Each number is 128 + 24 x the weight over its row's rms, rounded and kept within 0 to 255. Layers, rows and columns count from 0. Numbers have three digits each. The size before them is the row's rms in percent of the matrix's.

# layer 14 MLP up, 2048x512, rms 0.0442, rows 1436-1490, columns 384-511
091:125142122165129089117171107116114164127085106184153147138134139157134115114140117116117128089116117210078147135186128103101118145098119141109148088097140156088157131132100116121147140140120115191124087140145167134124128135105128126100097136123208152097136121114149142123071138144179113159104089133146116141188161123122097128128134180090164151124119141108118148055152155124130165119117
101:146126143129151127152137128129147128099079156115063169103133102107163135167116143188109110110144145131099184111116116132128164150121098133117100123143144107107166103115137148129137149148138111133145105095122075143087084123138135160164143126117094115147128152155142119164105115155137145138128131134141126099145188145060108108081150165144086118096125178122142162140151146117147154131111
099:167141138164129137137107128101117115088099127141138094110093147144134171140163104101113149118132103106121129082150143106195145145130160158094139147109110172106098108159073089147094149108142137128165150080160171120103120127144136110146144129118140124100084135095093134127134127122094169142115112086172136095117195136119125105188146115134137170116137155104133136125078147130128112093130
087:097112126134164108139082085067128104176124125098129114141169131125109169103098097141121135146128153133130110121118131199124176099137109124103074083142132161109131110117158131102123133136123125126130149133127136098164077163153106100159179143130125097183109106119128135114140130088101098121138109116129097182103122168097151099140146136111101141133139155102104102120124119132099105157137
099:132131136120136161125142125081130124167135129127124157153144136118105141185098121118090146156115152149109130144158152126081132115133164115135107103150123149099113141108092147144140181114105093105163120113145111139132116106120122108100154090120118125155124062110124083125134113150143151108153066162128134132125116159135106137129156113118170157108150123140115095132116116100136143111105
103:128133090150149102148150124110112133155111179132125118123133189118122102112150138100151097152175139123114145109166141136093084142156142132107112145155131140114112137175112116164139175137131142125170197163116087077140087120138151135134154118165100132128136168113166089136153106143136102146138117133104098136117146140120132077142110125146133144112150159124149079128113048114122155123098
103:129150148147158108078123117117113149133110157143132096092099166128134108117171141153121132123121115126113127145190138141174128115105138161140112151124167148150122093104194121139089132145103111132144103115126134144154145151124126083139119153123112106096161132070086119132105140153163150165148113116109100150124133160135134140129142130099094113159121177144104136115131125112151100105156
110:122112158106096179099124128141139116123103157163140130107133126142176138120124133141117143122128123131135138146106135157129157127123073086140102091130100126157144122178133139131109110139110127129189187203137172149078090125149125117137150152126150101136085125146108102123120116161140127119129088131153158145082089148092124114125099119148126087126134135158137133104144100140139160146130
089:144108110116087128168136132105136118128109141138146143099110075091072106129099098115134147106113098159092169148132122113099134113080134087109093160132109117132106181115153117121174104123104123056125155172168107148128098124088093136139129102146164130132108128136133104165083105116154124128174117123093131112121132119114142095152193143086134133107121130144112118151133127169102146163095
097:116134129120112135097165116108188095166082152155152113131127117144150130096108113139133141125119128161112131105118158117132125090141129179149106120148132090185128108090134101088122102132123117101158143164143104141168136143131090133124143136152125102145114169144145132115122138144116157135121123117134120088149091166153115141148126127143188140122148141170124156099083100088065104137107
101:117131134142120096126142086125118132128119137114110092094146088091124089140120121125110154104148116101092169129139137163095099126113124111125137122148109091077141106081162139149136132141127146115109100112118173115087089156079168166127121156184129131162167128108139151179122100129146125161071132111166124140174143116124165090122111156132088113166116143124147105110125109113087089152117
096:108136156125115116089103086076111136122153141102112153153104118152103103109128110134134117089114058126118135112135123116130135125147113104122152116127114142146125099128135143139093129111149138140154131158156131129124099140111137145135129207154082072125109123124117126147143177163134145121092128153113113108083117147145116088109139147142150118130135199101111135120149116085127086120153
111:083129117113088101119127099142110147138098083159078119125158098144123160127156119140119134114129137122108078057127126135141087145101100082156141126104133131099158115172115146125120129145139091078137087097126075155116108158080099115100133122111174143124161117149183137153138143117107124086089122120137154154133152154120102093128119177139137150153165119142079086111171077107136170144103
108:097150122149118117133143154128137135097137150083141110154125129164127147139128101137110135131166197169138123103125120128119155140178121148114133159166156108121094126125143159123116134130155150129144128079108100127092071131145137119137101167126127124186141106113150155141137134140098106115119170143176126112166108137099110142084138159124176157138172158121121128111122158141152133146138
092:101099133143110136114132106112102145151120138157162142143134123143137146136152081146107128172122081123103117119120109124116150162120138114093100109157107138130138133143119118167132162162141150148147148105098121126174128143132107126139100159126151135112132148119148126187141124128138123161115134142141169149112153111136113110140075147167085100117154136119113111069143131138089132071144
097:104165145118136124099123145132113137133130142163155136114113130124116127120135162137172160139143122124110167098169114147135126142104140165087164153125167103126120125110141138164136095161103108122095146146126163138132112123110157157095054174113164110101140159143107130096154094165143146111102135090114134092135118129147082113112074100115116139136165148142111053107162158130140095127096
107:118108090124130128128107142125117146134137161143142113109158130118132117136173107122101122153147121139110151109129130138092120154134114107167126131111121154075101143096186107113128154107155109113144126137113137147130155128104096129121158060137104139114132094112160139137118144126109097122125153133085141155170101143112137133141120147155154152154151129162080116085129116164164106158114
091:127158132112132095065175145117084151115115170159104100111120117148142125084115114144115138163112089077107135115174147073149133174113152078136121104159089118158129119162101100165107127141138153121154187142155106125106086140114137172101123151121136130102121090121100107079127109122122105108104076110122101131139161133114123138150128160167140159121131159147121142110152129133123133106110
087:108172132121118104138129077146131143106125138105086141083153099085126117145143122114167153121100101089122117124117135133166162131113133153127090112141130140127117163129138124134099137165117166139108141170105142099129079147112119121102225114140168139096107124089099145144115144161109151132126105122138126086099115170139111126135152129158124088148121121170105140127117111155129170123121
093:154128117074147110130128119090166150167138090181147136105114152117099108137127122117150113163091120135130115097121137103162102160099132142134176184103139147103152176128086138066136161162171115104127146119102131116145075202129157142108134122117153125130133089129105120164158120145167167151149080133087159130133131129118118094117126145127107164081109164137102146120089112122111132083124
100:122136116115140140094157132131134123123085121140116099111117128093174123145155129193167127128110185107118094137085140104171100135098136131151123108141085140151142107114156137126103145142148126105167109109119119102104079149111160180127128132119115128133141109149128118123111139064116139125137133102161117163144106165098113131109104160158096133146167157114083104136135119161117147152100
100:118109200142148141118125095157077149142108150106136103125141130118163087099120098096122097122163121116106110127077080158176122131147153131116176147127170119140114111141172114144094097125100131112123088109122145140101150122143135155188091107155154183130128086156150112130152128112146094101131150119117118136128090112156158109126140118153113129113133120137154122146144074121108129089137
107:144133131103128075140149121111090123115174154175152125080160162123106169172160120152079115124155087142116138101110130099121130122141143154117135152179108128110145124128108141140132135127159120129120136136078141130124098153121112118150152134181092169160122086111153136155131114106109154136128132138189146158150140137133124126128129181151093136137134092123112146120128140162153113141112
107:152140168128128095174096123149138136149133165130170113146111116103146117105114141118151115055105131079117100124159098096121130138110110103132090123158194115111137129091123103130104191111128133131102050156123139119124124109132113106140136174121090127141115141163143100138139133139142121103134149106096120128177117168093139130172149137099147131133160145164129103140168104141135105176137
105:127172113182141142146143103113115166124121108119103149148107136154084166101157073116178160119114141127107135126112135086130104154137092111166087148122128110165090098105100131139122076103141149115124116101162121086141129095077117093173097118185149136128139109138096113140125190103141107153137147125089103139116159126127132096117119171150119127147153150105117122114122096132101161152136
109:090134109138125191143178139155117129146090146109117129135106103129121114128152136109130120081145169144099145098139169086121127126116111144105128103083168143113099110104148137133142128164113127141100100121098090158147096130093122138110061118111101140110119108111158098105103107159138132173152124151117106156131110130156131139116121090122124157106121136164150151129171132147164124164068
099:119122154117118148108114128133149102164112140176108115113122156123180093107171108132111118147157150188140147155169180158096117124106143125134152108139120117105100161137110083132103081152125106126118147146120174152129091120133119066126122161118066116141143148123148110106146135134132082140149174110129128133124128132154105097161104151121121125098145111160149128065126112158117145120125
106:190089114124128143154134106156130122123143123144119092133146151198132113138113102124125168109123115112112151096090098130109133160071124093134132096140153149136184147155148113115138099095159135116168161128134115118123117145084169112120125133159147140152097120140164107134211127108123110138148120100130075152149199145123132111156159121128100123171154128169124137068119120111119120146129
097:104126096126122172099139106140119097149109064123114101164129104147131158118162122188129118168126129126156129134152140117128153097133145123118102124132126125129144103075138075083106125123114125128121161114162161146187116172140148164126111166169152133118102098117111139152142132128128140157117112096100128167137169164135098105097114105164117135119159127095071106105138147127074147135128
101:152118110141136093124110111125146123117127112124117126119109143177112149145159125056123111101084158126118117109126117077112092120128138163127105120118152150162140121100169116076153104092105109134124142149125098138093126153123115132149094134116082143162152109176098107104126117153124090119142117113131127119107104119157153085157112141097149153175144130162163139112150113145158160121154
099:138129155065151142104138134104135086093056177123131101177102091094093138149136092146113114146100110120105148121128132103156138117131154134126162127134132124134135067151143105065167148170135130137098133139153144134148124112143077114131137137152130124110147058105133104194124135130107122157129140142109132108136151151097142161136163130125134141146162153138151139105132107111137130123076
104:141117130129172156165132112141109145132150108126121139167087135181136148110156144134123175127184130101115130102186149138068130136086162163096107103099127137118083090117110154167125139139113125115128096123174113172138134134082074147149129087141127126140126125132094143143151126134111104108169143113126116118141131112112122103135144163127109137168154137171111124181132101121155175138149
101:134126144102127145141124144101099134093162120096145148151097148132113127128130132160142114132173120123146117083094121136133125103092136144140104137165075154145119124146127148112110124122098112142089131114113087109138138101096147153144156111152183172140157131134101131158134163137131122164109116145184131181114124102123148108129097142144143144156149130129088110118129096108124136085109
099:128091161141108124094115124108142148148101144095178119165130130157135080144097110120144148151157112132099083140113108126149133138132061107143137172137154139084144120140113147109115122131111130108142119134148108136137131100164173154164146143124100115168167142160144168131122135161118129054124114094112099076058103124147140076145113104140124118122128122118176116132132117120103111131118
104:119128085123127138101125096113094146153143105110077127104083093159128086139148119130141117126155134139111141144101135183107124163140124148111120144131142143060086083141109136113116173123090131118142125115095117138116128143095130176103169129127142176160148170126123165130110106132138118115159081106138134145136112111116153107157107163148127141144163123116138125077127128125110112154135
100:120081169116165116117124066148125124140166132164148136120105144130141127133112131137151063141134151071104104086132114120158168137097107156167133144113117165150146095127117160155143156089172147143127148146123166120096134081129150139148116149126154141158134091157115152126144119124176151128120138058161110155130137090130149141119151116116110161159101118156163128110108135137132110109113
102:136080089136157167094164126120135134178149097128168148123125111134163120120070113117129124130111164116122115112077115117139135149127084097144079177175109110074121132128128133144143177107151134104128123130113134084152101094116136134150148168131136117162164134103150133156096153150140140164153125108118109097149112095124128128102142143147144119149156137124135099112135147161125143140109
099:175092129113151139126150106122110128158138160135110118084092124106117191098118104140147146116115102103085113140129158152158108076164125136108097109132157163136111156095163145128165129139098113097126145096143120140130098097124107096156087157136180140136169080089115111136096142114166133167143127133129181123168101164149151141143144163149121112148119132138120107115123168165157105102064
103:132116174109193158130104136084096124126112128135111121103146119137143108115079147109118132101184182135098115134143126132158118141127068108140104082168093122146156120139145152114122155116111112133147112104151144139144129113138159096138127122109167114178127130145116107134188099133157123117137120130163081151129109159101137066166157110124144137118088132125135130132137165114119156109121
091:121119106099140102103146129118139102142132095142132118144114135135134109126154133104137107138126113146112163129119198107136125084168095112153147076130134135148105136143106095129124105116147127156111131166126112138123082131144112172173153134157132086145082073113144125120155140136144144128193121124155087160109122147171132129129112140141127141126114160130105113161149130079156136144173
107:099144099072174140127143135108122127130113125120112123158075161176054103132110114109146106092091081144148135125185116128118151117123122149135145109143109167106116084135121129111121106136145121082133117113130079160146128146089106127130130089128113110143131155103126125125090119140147124128120123106096152116130173121139091102166152079156158148139124145151155144118108148132148156078158
110:137095136093137178139107111154095139163144138153156116149148085122138108107125099120137165119130150129119163133125086124114143148106115156095102132126172172129134085149105129131140110112147124118156156151095161137106090122138142088137118146143180156127080118130139104099127168101119118120116136112116107113120133116122126116132083125133109118147168173127127135145156135124135143141106
102:167135090135109140133148125115123108112129132137161100108139122113097139138135154100139098132151162148128123149104134145111149103171133154127089129138155143141120148157066131116085121096159146108080112113116116132135132094072155141105150147133099149176117090086115100107099127153129142088126124119130118169152103132088170131147146133171158136126124145106135104146116153147090146117120
092:092119134089123096097147123096134124140115102146159109110144141133139130087109133123115086138124168090157111099143120107141147134134086177166116178141128137121117108154136071134089157167135152097133122099103140090185163104148160135177148164115152110117124140100132144141112143140146113183128120129122138147147099152116130114123122093097171113127132159106149126103110116109153097067150
090:108119154052149153103122149149171122135152117132119132169123131107140174145153092170136130166150134132132106128170149160146146097130145140139131162147109108099113150104165132126077151122137112081144151111110148157142121107141141130124117136135149131112106130101130162146144122114110142149104128154084088160099148129101116123104089133118154134113153141176119157118124115128159121167145
122:135127102123131117152167075112136149119145109137136089128136110124125149114144159156167139067161127097098109126124142144138156158073135139144104158129108122071132119093113151107117141115110127134109139102152138145157122128120100136149124163203169151156088151104129112122137157148108114121146149082161084100120128099114121081152124133151148136117103138162152115138158139137133133129139
107:105114139131121130120111151098128147094120120132131083123144109160109091119172144135120112117139144155180096127046162149113121136126082128107127146131115131146104124115140132116059167104099117134118167161144074187106130137123149142175159098127078142123105126138131128125123142112120130129115129090127121179102103106090092112159124154123115123127151131095115108168103091116164156100117
105:121125109137144117130134079149148149139131177130137152117114133170108155114159143103131129149112167114102146136158156117179154148132156114163143114132176102163125163148150093113138142075116106105135123114131140098103114129147156092166151105132134161173115141088152120146112163142125134114099079128100163099151136139094145119097121139118083130120137136126175113113104139144101162134144
109:128071097114205139125148118144148149144117128133140124131151108097136100077122128174139108130160135120102138144074160137098106178119100157148103132163107086076085123166143162147119132079150134136133100120089114146132118105119086121121135184147148125131119156122145120158127126141129086101141125119092106142139134099106107143143157102161114127104119145167168114135126073161110156152098
099:143136146119086147097151119085160154132100088133134127121156103176114152125140182109127111138125187143158083138095141118128172152162123093123098131118132138116134109118087084110134111163137140120179143083153116081119164131145115137102120151140103162132108137131114116133092134143076131135130126117115149154129116140085117133094103110097095132135140151126113132094132103124123117109110
100:108126118154130163122108121144131142099096154106141158118168137165158110156112134167104100124126126122116119100120141172128135131112100170158106092090149123098086130137121144098103105175151144184104127139106130116162098100133158168106126138143154157122125155087114153111120118171101164116137155124094111119127138167125117107103154116125143111124106170146082117106120150133164177163162
101:128094123152155124130148121124125122138141120124120140134154118104160189108116136165130119191140155096141112124162128103124101123129080131105109119089129165182126119116138149135099092102123093130142131109151118116121154117125117131127106151164154166151109110133118130086109143093139165151139130130137134149135115120128144122107150106136108159124123106124121141103169120130140138205105
082:104145100141172150067135151104115156158167110128119080147145143127146117114151149147140116127131108074122094154171161160156127136113145094127112128134155144128116106195131117138099161094160129163100128128160170161125112127100152140104092131145145130112182146127136113159104152163121159128136163108133110092161123122150156109113115137172151087109136154146135167143147135161102120079098
108:153096132123122127122155140150108139130089165145116162140079099105115130127118131128139116098095068126111126111114151156144102137103111106136065171159144171154122101131145112140134146130101112128118144151091142103088110144116160117098173103151146171156126098124123139126141154155133100088114113124171127101154142134121151134138162162103073153130106126174105158118133147155095127099123
098:132131115097124151089154140118101133138133122194085114165157131112131105117154088177134123136095104088126085106163105137137127135099110138151105124179131126132140181110163113120124161089124118157114173127097114157124085140144186131153092148141127086093158092110103152118115088124145105149092139150134134109086092121127158121137174146116170121179152131162160098086118099111156180137151
# layer 14 MLP down (transposed), 2048x512, rms 0.0436, rows 1436-1489, columns 384-511
092:131111098081133125152107097127139098126126097155089113138132157096107139090145167122125182129149122113120141112112135136167130114097145105160113158143137172155104131110145133116111134102114107088128102124157084125123156157131175081125130143127110131119171143113141109114110122110100124109150107170129164108088099117134060162137098095112083095090144134123124155194100126134119126122124
094:136144097126126143127142130137108160147141159125079158114183089091166138167089157143104131090112090094150104140067112122133120134155109140146124128139143102127101113135186122190148119151164114155135161094099088119105124124139160146125131135085151166140111118149108118139130140135097112123090132148073159133155146120135058124080122127135137099131131148154120147114123147125114142161104
097:181142149173152127143153097186130148105113151157121144136126163118142136144124145097149144173115109106144155106114139108183149116145164177132143120128122128121096127124104139092110134097110118097115131133099113095079085087133102117109164158159099146148150139115096158164132138121103140121134132155112128119116151152114136173133174112116072092144149128119107126132147122178120105136132
092:097127123101071124127149135148154092133137122155150166138116137123142139181134156167091106143145119136149128158152062119163125085125161120172140116146142132106134154134083071161082126113139148093103130131145130128112130157078127164123131140149120089130147137112131113070124125124125164126151138113190131119113129069140137116088123128126104124140172102127126131142125120095153139110173
093:104122118120130116145087136128121131128144134109075170121144134108140137107134139137127140155135128108086136126109152138149129132138138094135153123122116140097109130102132090153140115096143103147144147117153129169172146126124069103082108154094098108146121183125131080141127131125125135113177122143108116117136122090119133115116125155119161117159127119081085119173137138160095115106140
108:125135134145101143140151125091144160150121129106095166137097155177187172147155121100106116167118079108105111115161114091098104127161144123141151143112119090145116103111101132135096137093155106145129150120136161118120108141132160109125116083110140144131153133116093109123140141108167152119130086130150101111113114123183127159135098135133121097160124120115101163120111145118119089157117
100:133171085118139122154183139083140144143148127124143120131091078071125142121123138134144139119160133176146141127146097194080074146159158128111134136128128119099115124093160174091173108150111156151133133166125128136110104132137115149128130130121109117147133148135147141151170123124108139138143121078111139121142135084159179124127139141147137145092154158144114144109118142144142138121104
115:137118144129135130119162111146141105116130161128121140147182148132143128111109184153099154136130130120096108141132128163135096120145111091160133120167133126129125150107106133153148132098110146175125122146120123129108108138133155114133120103154151142135144155167140120104163108151118133172115096132127080128117115159143137102145130094146131056121117130116167080103166108154103135160143
100:148104128131120123081103141146125139110163139111135136116136119158156140126116139146149101121191105124197085153123123105139174105199113180125126176136134142178135095145108139084120155131108098147088120111117139105128145126139121136108120123119143165122162145130145140096140140113099136140103139123173124096136134083130143077144091152082157127137134139114152158126111119072099129145144
096:137118122130093124134150171111109045120128122112114173159183165148132125138175178094134147149136118114175187087164065115111104110121170128109176128120139106100107126117130091076104146186165120134109124143091140092112167114094140140112120158120143159097152127113102130122116167101140165091104103139131108165114118141111132098118117123154091161170167112142078081156094138151135118114148
105:175108121123134146154099116096133106094097128148144168101110128120128132155123127140131104128146132121152157117172139121136102110143132137155126114135122176154062087161145120106134144097144070129184167118158125129122177129113084131151111131130102149100134162092128156150143103111154161164113127122138109118124086123112128104112155120134080109167177127122175158153109103123133170143138
087:133177107109116102166113128128132141137124119142138140108109163054108118137157135165123135142127119148136115156132131133103156105122108121149156122116178118067095143118139092140126125148119128128118113122124094133141135152118154131135144146149113133135174154166109074096130130104124125162136116100090096126142118128172123113092158147134132139113150138117124163155086115121099128114170
103:143183119140150112135108137127134175098110127118129123119185136126155076146117152137120186156132092106149128103137132104113169118151132126115164141083097113120119103137162158115135108142098130132158086161081115164141121161129102128098174121132108121181146128138121141121142090105094105136141098089107132173129132115117157131072115159173121094142181130148120144105137115116096138077120
100:121139130094123104125125101151136147147138119147106169178128135157137127116143173109132157133128156101107103135117153141149115107100125142140173169142109134122102136107089152130152162178128152108128143141111137123149153120164100120139097144109161127122102154137157102120122103120135127111131121123094162099084104114117138153094140086154124095113092123136135124109111127142116089121081
082:137131128142138136145104159139168217114113155162127092120126105122113103138087149134170183106129157147116119130121122112115136095111119136146122144150137117108087114099127099109111132122074103155112171137132121109138129134127097115139145163106140118081144116114134124132162099152154119117146098139112104167104117131152132113138104112106126136096118133123132156144120128098103095181135
093:136116121121104130079187145132159175141162150126114155126117100157110132109094109129142131116139101160138127111051121110077096112149127140112116124109125156145138126140143119114161156060141151073113143161131096111131184100131130138121120132114147161151155120125078134117122184146155110083135135119130098116101131120112136120126158127155142121121161126134130148218121079123108111139126
101:147094134153170150148126115131096144138094107095113081130155114127170112129120137149102082143139178117150103192102113103135142158109140087123129178140145136100128146153120121103126190096133117134138127111167140111107116135138150141119131173113129126125122142093123110095124102113100078141097111155148128162137129159106145183112143125147158132135097147141149144132105129116096106122154
097:131139126144141140122111129148163160138115094125124165101139144164138097093161127162122130090117190182148134163105146130154112133137125146111108126141141107106099159156147109100139147090079135109120126111126128114129144166108143150146081132091158122111140127086118128093103108107140183126111095093119093127105062103137151147113096129129100118096152127148157125158100081110149125144169
091:109138102145150173165160171145133109146144120127149136124150182087102131091119143122138163180152169152102163142202102155123094105118116122125136145114128137137160138139112120119145123108119136100156126098152139139165163150136117124162075147109116103106141145120110070077169125138148129118117098145117088098119142054136151127120118128108130116081110116084145103098135160071126135094117
087:191130164157093090122111126148173212151118083136130129159107105118188147104115104151107128151115108142137141159117133119150106136159139120113099124111178124085134123138141177160128101151115116111107139141141150141128147110124165142111120116132138114082159104141136086137111126106183138149148110150122144125146112114128137125149125141101082133112139145124105144135161122127110122133171
100:120144116105127095122177110123148139080147140137120116124172135155104155134141113138128114115166100105142184142135120138108147119121078177153125143135105115066147158137136143149104128133092148130148159131103110121135129115143112148133076136145144166146164174120122127126119188159180182135115106084084078125118138142162092167100122141150119119108116186143117118127142093100125188136105
101:139151097090135113155120103138080149130135117117127125105131155183083140162107106140107134110115097139154105106105109163124159143140101132093146138146131173114123144169130131124124080120055169178117128156109150121144160115112125130104119098152128092164110102147138124131122153100145122122169148106104122112126095131142107097129108145122165136159143099144127128166137147100160106147129
101:119149152141106129146124106108112128147096153144158105149150175107132117131122115120108091182150174174123142098168172119118104131105155126125147120096138135132132156089125174148140087096131123101147143097121115156125150136120095152150129117136129141086100147129142121163121110139139150140104162149154110102119106074111121129152117082132108131137142091109140138137113126163088136143088
106:143093099148133089093214151083169129122159110135115141143134122119120083130131162125134157138096099176100126124181103133158146115132092119183132114156072153131115120147106082162154141140128151110129101112132141133102134124143110126151091149109160129109110151118119151172151145137172146147106112165135142119124157167145153082140097159167149102108093131102121112149110118132133116113131
106:139135110146110142103133110136135115112123138149155083105155101139150094135155151154134129119146148159106148132124153152128110120135201122105170118089175190136146167133126131100104130162135111126131118155110101115073139146172146211108185153095114119158145119162117176126101080135114170126119068130184119147141115106118119142163138122123133146121128095139131126150108134129168105090135
106:162132141143171087140046138117152115118137121172112146113098097134123140171164093115085163125132096145116175158118127158114148118106108108118122109139108157123158156119105121161162106098096124130113137169128119131126150150141145166135128112113133143117109131125142132097133155106171118131078113090112097121116111126155124132145122114132132124121136115137148129142154125113116127157136
095:104143156144094131160149126116167094125113140106153147118129155118107097134071099133170149108128112131141089117092111088089139107129111132157090135151145140111135142060158149104141172153131148181133188116130160096112121133190120106132133114149140127107130151122155126129110099143127121132092147154132130106154126152122113131165149136129131146110097129139151145153111132085151166117129
103:140148110133116139140149120147157176159071122193111100151127150151119110115100139136121121141100150151153086115119139158121115125130126138125155114139125118096143129138116135108082125134099098119118137104153148117092132127067113126129119130132114137112135091122119117143119104115155125105091119175107071146146092149152147152170087136168082099143122092099085141124114104133099160153142
096:136145127108114148134092140147142109077138175177125158100086159115116163122166183110149129109137124119108161132140124118131133088104169113111132141147139110128121142093106128095122064152137112060136119111108115110139127145125138095126154127151159131143089145098150144153127138176117135119118133100098133096089108094159088148121151124124147125098108159150108114127124130140140122096166
098:141079152135110120178104149118131168145115107134159111145146108153133103126132137110124120131109094096140122138085088099096087095107121110131115153102133098143119102136138149112137145159094095104139115126158153128115111141100144105117144101129120118102102140145128109122154115114111160141108163121151123154151073111097126140097119165141143111134116097106089108119198156121107120191145
106:083158110140152118137134111136143114141126110108141112156136139139172121121149157101163110156113130150136119143151141119115113104105121074101143148093153121143121126102097110160096125127149092121115146137127103112093137091137109162126121104100126099123176147104119120144161092089195119157145143160128077168118097159146144148125166078167134174147129160140099108159154140133110083109128
104:098103151109079123149106186110068112129164116133057147129116137167152126116186135115122100136108131156146139106138070152143088099137100133103117113103159114098143105102119079171114156163112142123096146121108131135129178125140139131129139133131135151158082145151118132122136145136137119141120124128122215088110096125198146111118096121142134072086156128145124141132123155109158129144111
099:148112125112108121145159157099130142132132154141112104129128118122100127133095137141129153147123100115157162148123177143113141136206120100138139167156142139157129121130128128087145068135105133129086129119133118116169147101114096141118105103127123151138116153091123049122158124139130154129137168111091117156126106116124134119108079122116138154127150127114139122172153179138107142120127
102:110128123132134148128117119174097102145148103123122158093122088098161133096174129142100099089090151077082133122092171117144125137090125154140117110138112114109187114165112173144096134143167160161109113161106125130105120123085116159106094118115144152135142102129120089121139141128134102149146126140138112082188124126115112130143126153096170204159146116151086129138118143136155154157094
106:168101131123129104137106084125133137140068138124156136151157142133120102148162111167147093097140116075079139167124122114110116121144165070083072158126136123114173132134101133136126095136122118151104148094130077135124141104131142186140103073113124163136185125124135145142107156126166087104124112150116130154127095147151136104163096124121127156147122147143150134197143131145123146142116
108:155138138154107117186167167117132137138166113112114135155152136140134127160100138112131142146092122115101112099141095106131132115110118142134130136143157153083125104121143139094118130124120137114120121130168125121115095129105119133149146161150083098096137162111113186096118140146126098092107142166130120133173115137104159110134131106118102112110132154072084124112155140169149102213155
102:167121172125129133125131113152152156107123123161108136189113123096124129126148115129110118161145089102098124108126144141109096133097131128121175099107110148179142071114177129150109103164094124128111118124108129121158108140130117104111145143146121134104111145142110115137201102145147120094122140135154110127127133139144147110129116135121127095142148092143147179160133112129120162089141
100:133144061125155099136106159145111149160129155128143161158131198087125131124121146134113115136101151137176148121176107114134131110159132122119111117134085122131132142143153138133140135129131164090130115125126107097130140122139114137123137062151098125109105145134134140130113101137176102124127117088137104092117133157087129120120143120136116129131109114103120161118085121117127148204113
106:150133121150121146127093120148132189137126144125101127131084086132108123122125127171137111096119134080154149132132136145125078168113154123112169124171163142110083117112116127117160104177078132146125102110150129089135123139133120120119170133127139085174111143116098156142144116137130103147139135140099148111121139133120128097106117153083120095122111142107113141173168122113133161116134
098:133151106164146121120127141116130152112158127073114170136119100123139167136065141153108112124114134100105116109136145139144141100120127140133133079155126116113140114146116111084145112103090147117110118164128136107101114112121141140127096150123148111170147124118120156141163136134112155109135164125124123092075086112107166148098113128125114099133123122118114130117124140119108128126097
121:107156140121123120142055148088153186116150149121152092132144137110147089173064103133108098146121113123136104139144128084098139142170119100090132132159130131150130143104104099101134073134143124125167132075157127094110141136130129114114098108125117106136110132077104094144145144169134162096158129141124146112146150082138141133109134147131126110136170127120157135172191162100166148129140
100:094111108101124124154148131127158109143138138103147135156154157133139103105112144123146145153126109115154091110110139158095132120173127126143104144112078078112132139188141111118097120171133098138131162095120112149156134142171157132128121143136091095122129130162098147143122175185095122151107116129117171066109149129152110096119164119149164114108145148146162117130139168109146125086122
107:083111108150082113120118130108135128149122107139136153133173143101196132131149129153121150131136127126089123079109135101123120118100087114109147112147135121108155105160118120166150117160167132114107142113128143139147150090109122152163124083106138110148147135140157102150100133145146122152134167112145097171123132100128127106118151157153142134082114189117109103150150086121099118148160
091:115161115144115128133118174123091081133175111136140146176104153157147146118144130136118144143110152113154133138156179165133137098146162107090116106132132141117159110142104106098151138140110122101147132091128116161122123123100088104082146124143158153110106089152131155112116091087124107139145131147143129117136115104152100134123108121075100191161098130092103144107108129136108152149144
101:171190159120145122139114144123122087121125167106136146119123140140169106103114107084131115141147134091105128124123172137112138065132129150088110167136133107127112155135149138109127132109090140076089138144087165084170157113116159066145139074163169126089115128089146121120164142082128133085132174129099119120137140129072124154087135176095114110073121144088152134166141136115147125132150
112:150130143139107141154145144125155104126154089158131103083092112100123182107162142108143125096153116145170132110158127124126114094135181110121162117143121113139151138122117104152093162168087163155089115156145164123089161133159074118107109146140136133155091090131129120141180125134112154155101140128094128146096108095144113153138109139127109141117160102117108108127139076142130093099117
107:124137148153150102119126149125108139123132133126095165167121148113173134138121111135136099142097160088114150096128131132135144112090126151130143107190148173141138132070142137133164138108143112156126134163117163067125136106139122148148127117133144169141101154171143140140095118129144085164103115153122147104116104136145107121103109132108109100076105126132130116116177109106152114108126
108:219138094137111147109136124140152137117124162124125162167096115142088139118154147142116166115091149110158130109109118112145106106129153123146127106117190125136159129125133147122160128143070088145138180060143136100115095126116134114114139129126082123105105138085091124151120093128123134139125125143122126131155116127156134188120092126128099136127133112111119111111154135085153164177165
095:142084118092142136147137139187136106113128120156138122090100136153120111110116163101134111103120106136112162144118091122143128165110114126124121114172105131099172128121115134133155183141137225106129111106139092134095100126124112126122142171139126098144098123159146119141137127173120149135147135132133129103141096099132135148173108092140141140127151143154121166171114151091138108122142
096:197095086105105122162147130127148148182122106133139091113091116146161131133104176182128113125128108103124176167151059141182113169145149143121117137148164116152093139122147101140111135137102149103106140078122156120116132089101101140121112132110084135139123144148112138148124127141127127175086134135137123111091097170143142113122098086106093093150132154120105159132097096142128107138146
093:141097146119130112120148134126128092137154108157122119121141144111114141090124094082177152150137149124135135098151177144141115128148164104142173095051117144135155086147169098084124136116104136076118128131150176160128171159120069123123138130116117122115097148127153115140154148102142118126127055106131125129138073118109138105110166079117142121154114101082114113102133094132145104123118
093:147107080101125179152102181083112152163149127135154104116176117127146113119140144130131151093125104146137107084111094120138124131145143097086132156130156135073091171142114137132113130112124111153157121092112110168125098134093120160107121138125126150135100108141154126140077097119120107105129164117137145126132111105125133112150166156100125138147152119133146135118118093173131146099098
084:114136130096130118197115149132163089127111110163152153125156165128127115105171101107139141148117109134125133144109092095105131072166096156109130138165115092118134133097132133155118091142108137115102161121119095107120125108100106125157154134116098107141129119126110139127129130083138146128121134111150138124105110091135113131137142134093149143133153101154149094092131145110139138210122
107:109127065104112150097094110164089129151115101117174127077160078117134161155106125110119134125143129126157114132125123137063117149150113101149125098166152139128112191128103149093136147134145185147102144169148154124096098126126120130161179117111145146103108165101146111146092141121116136102090152141156138117117118090112091163079143163082121157135157151137169155151140127125139134129168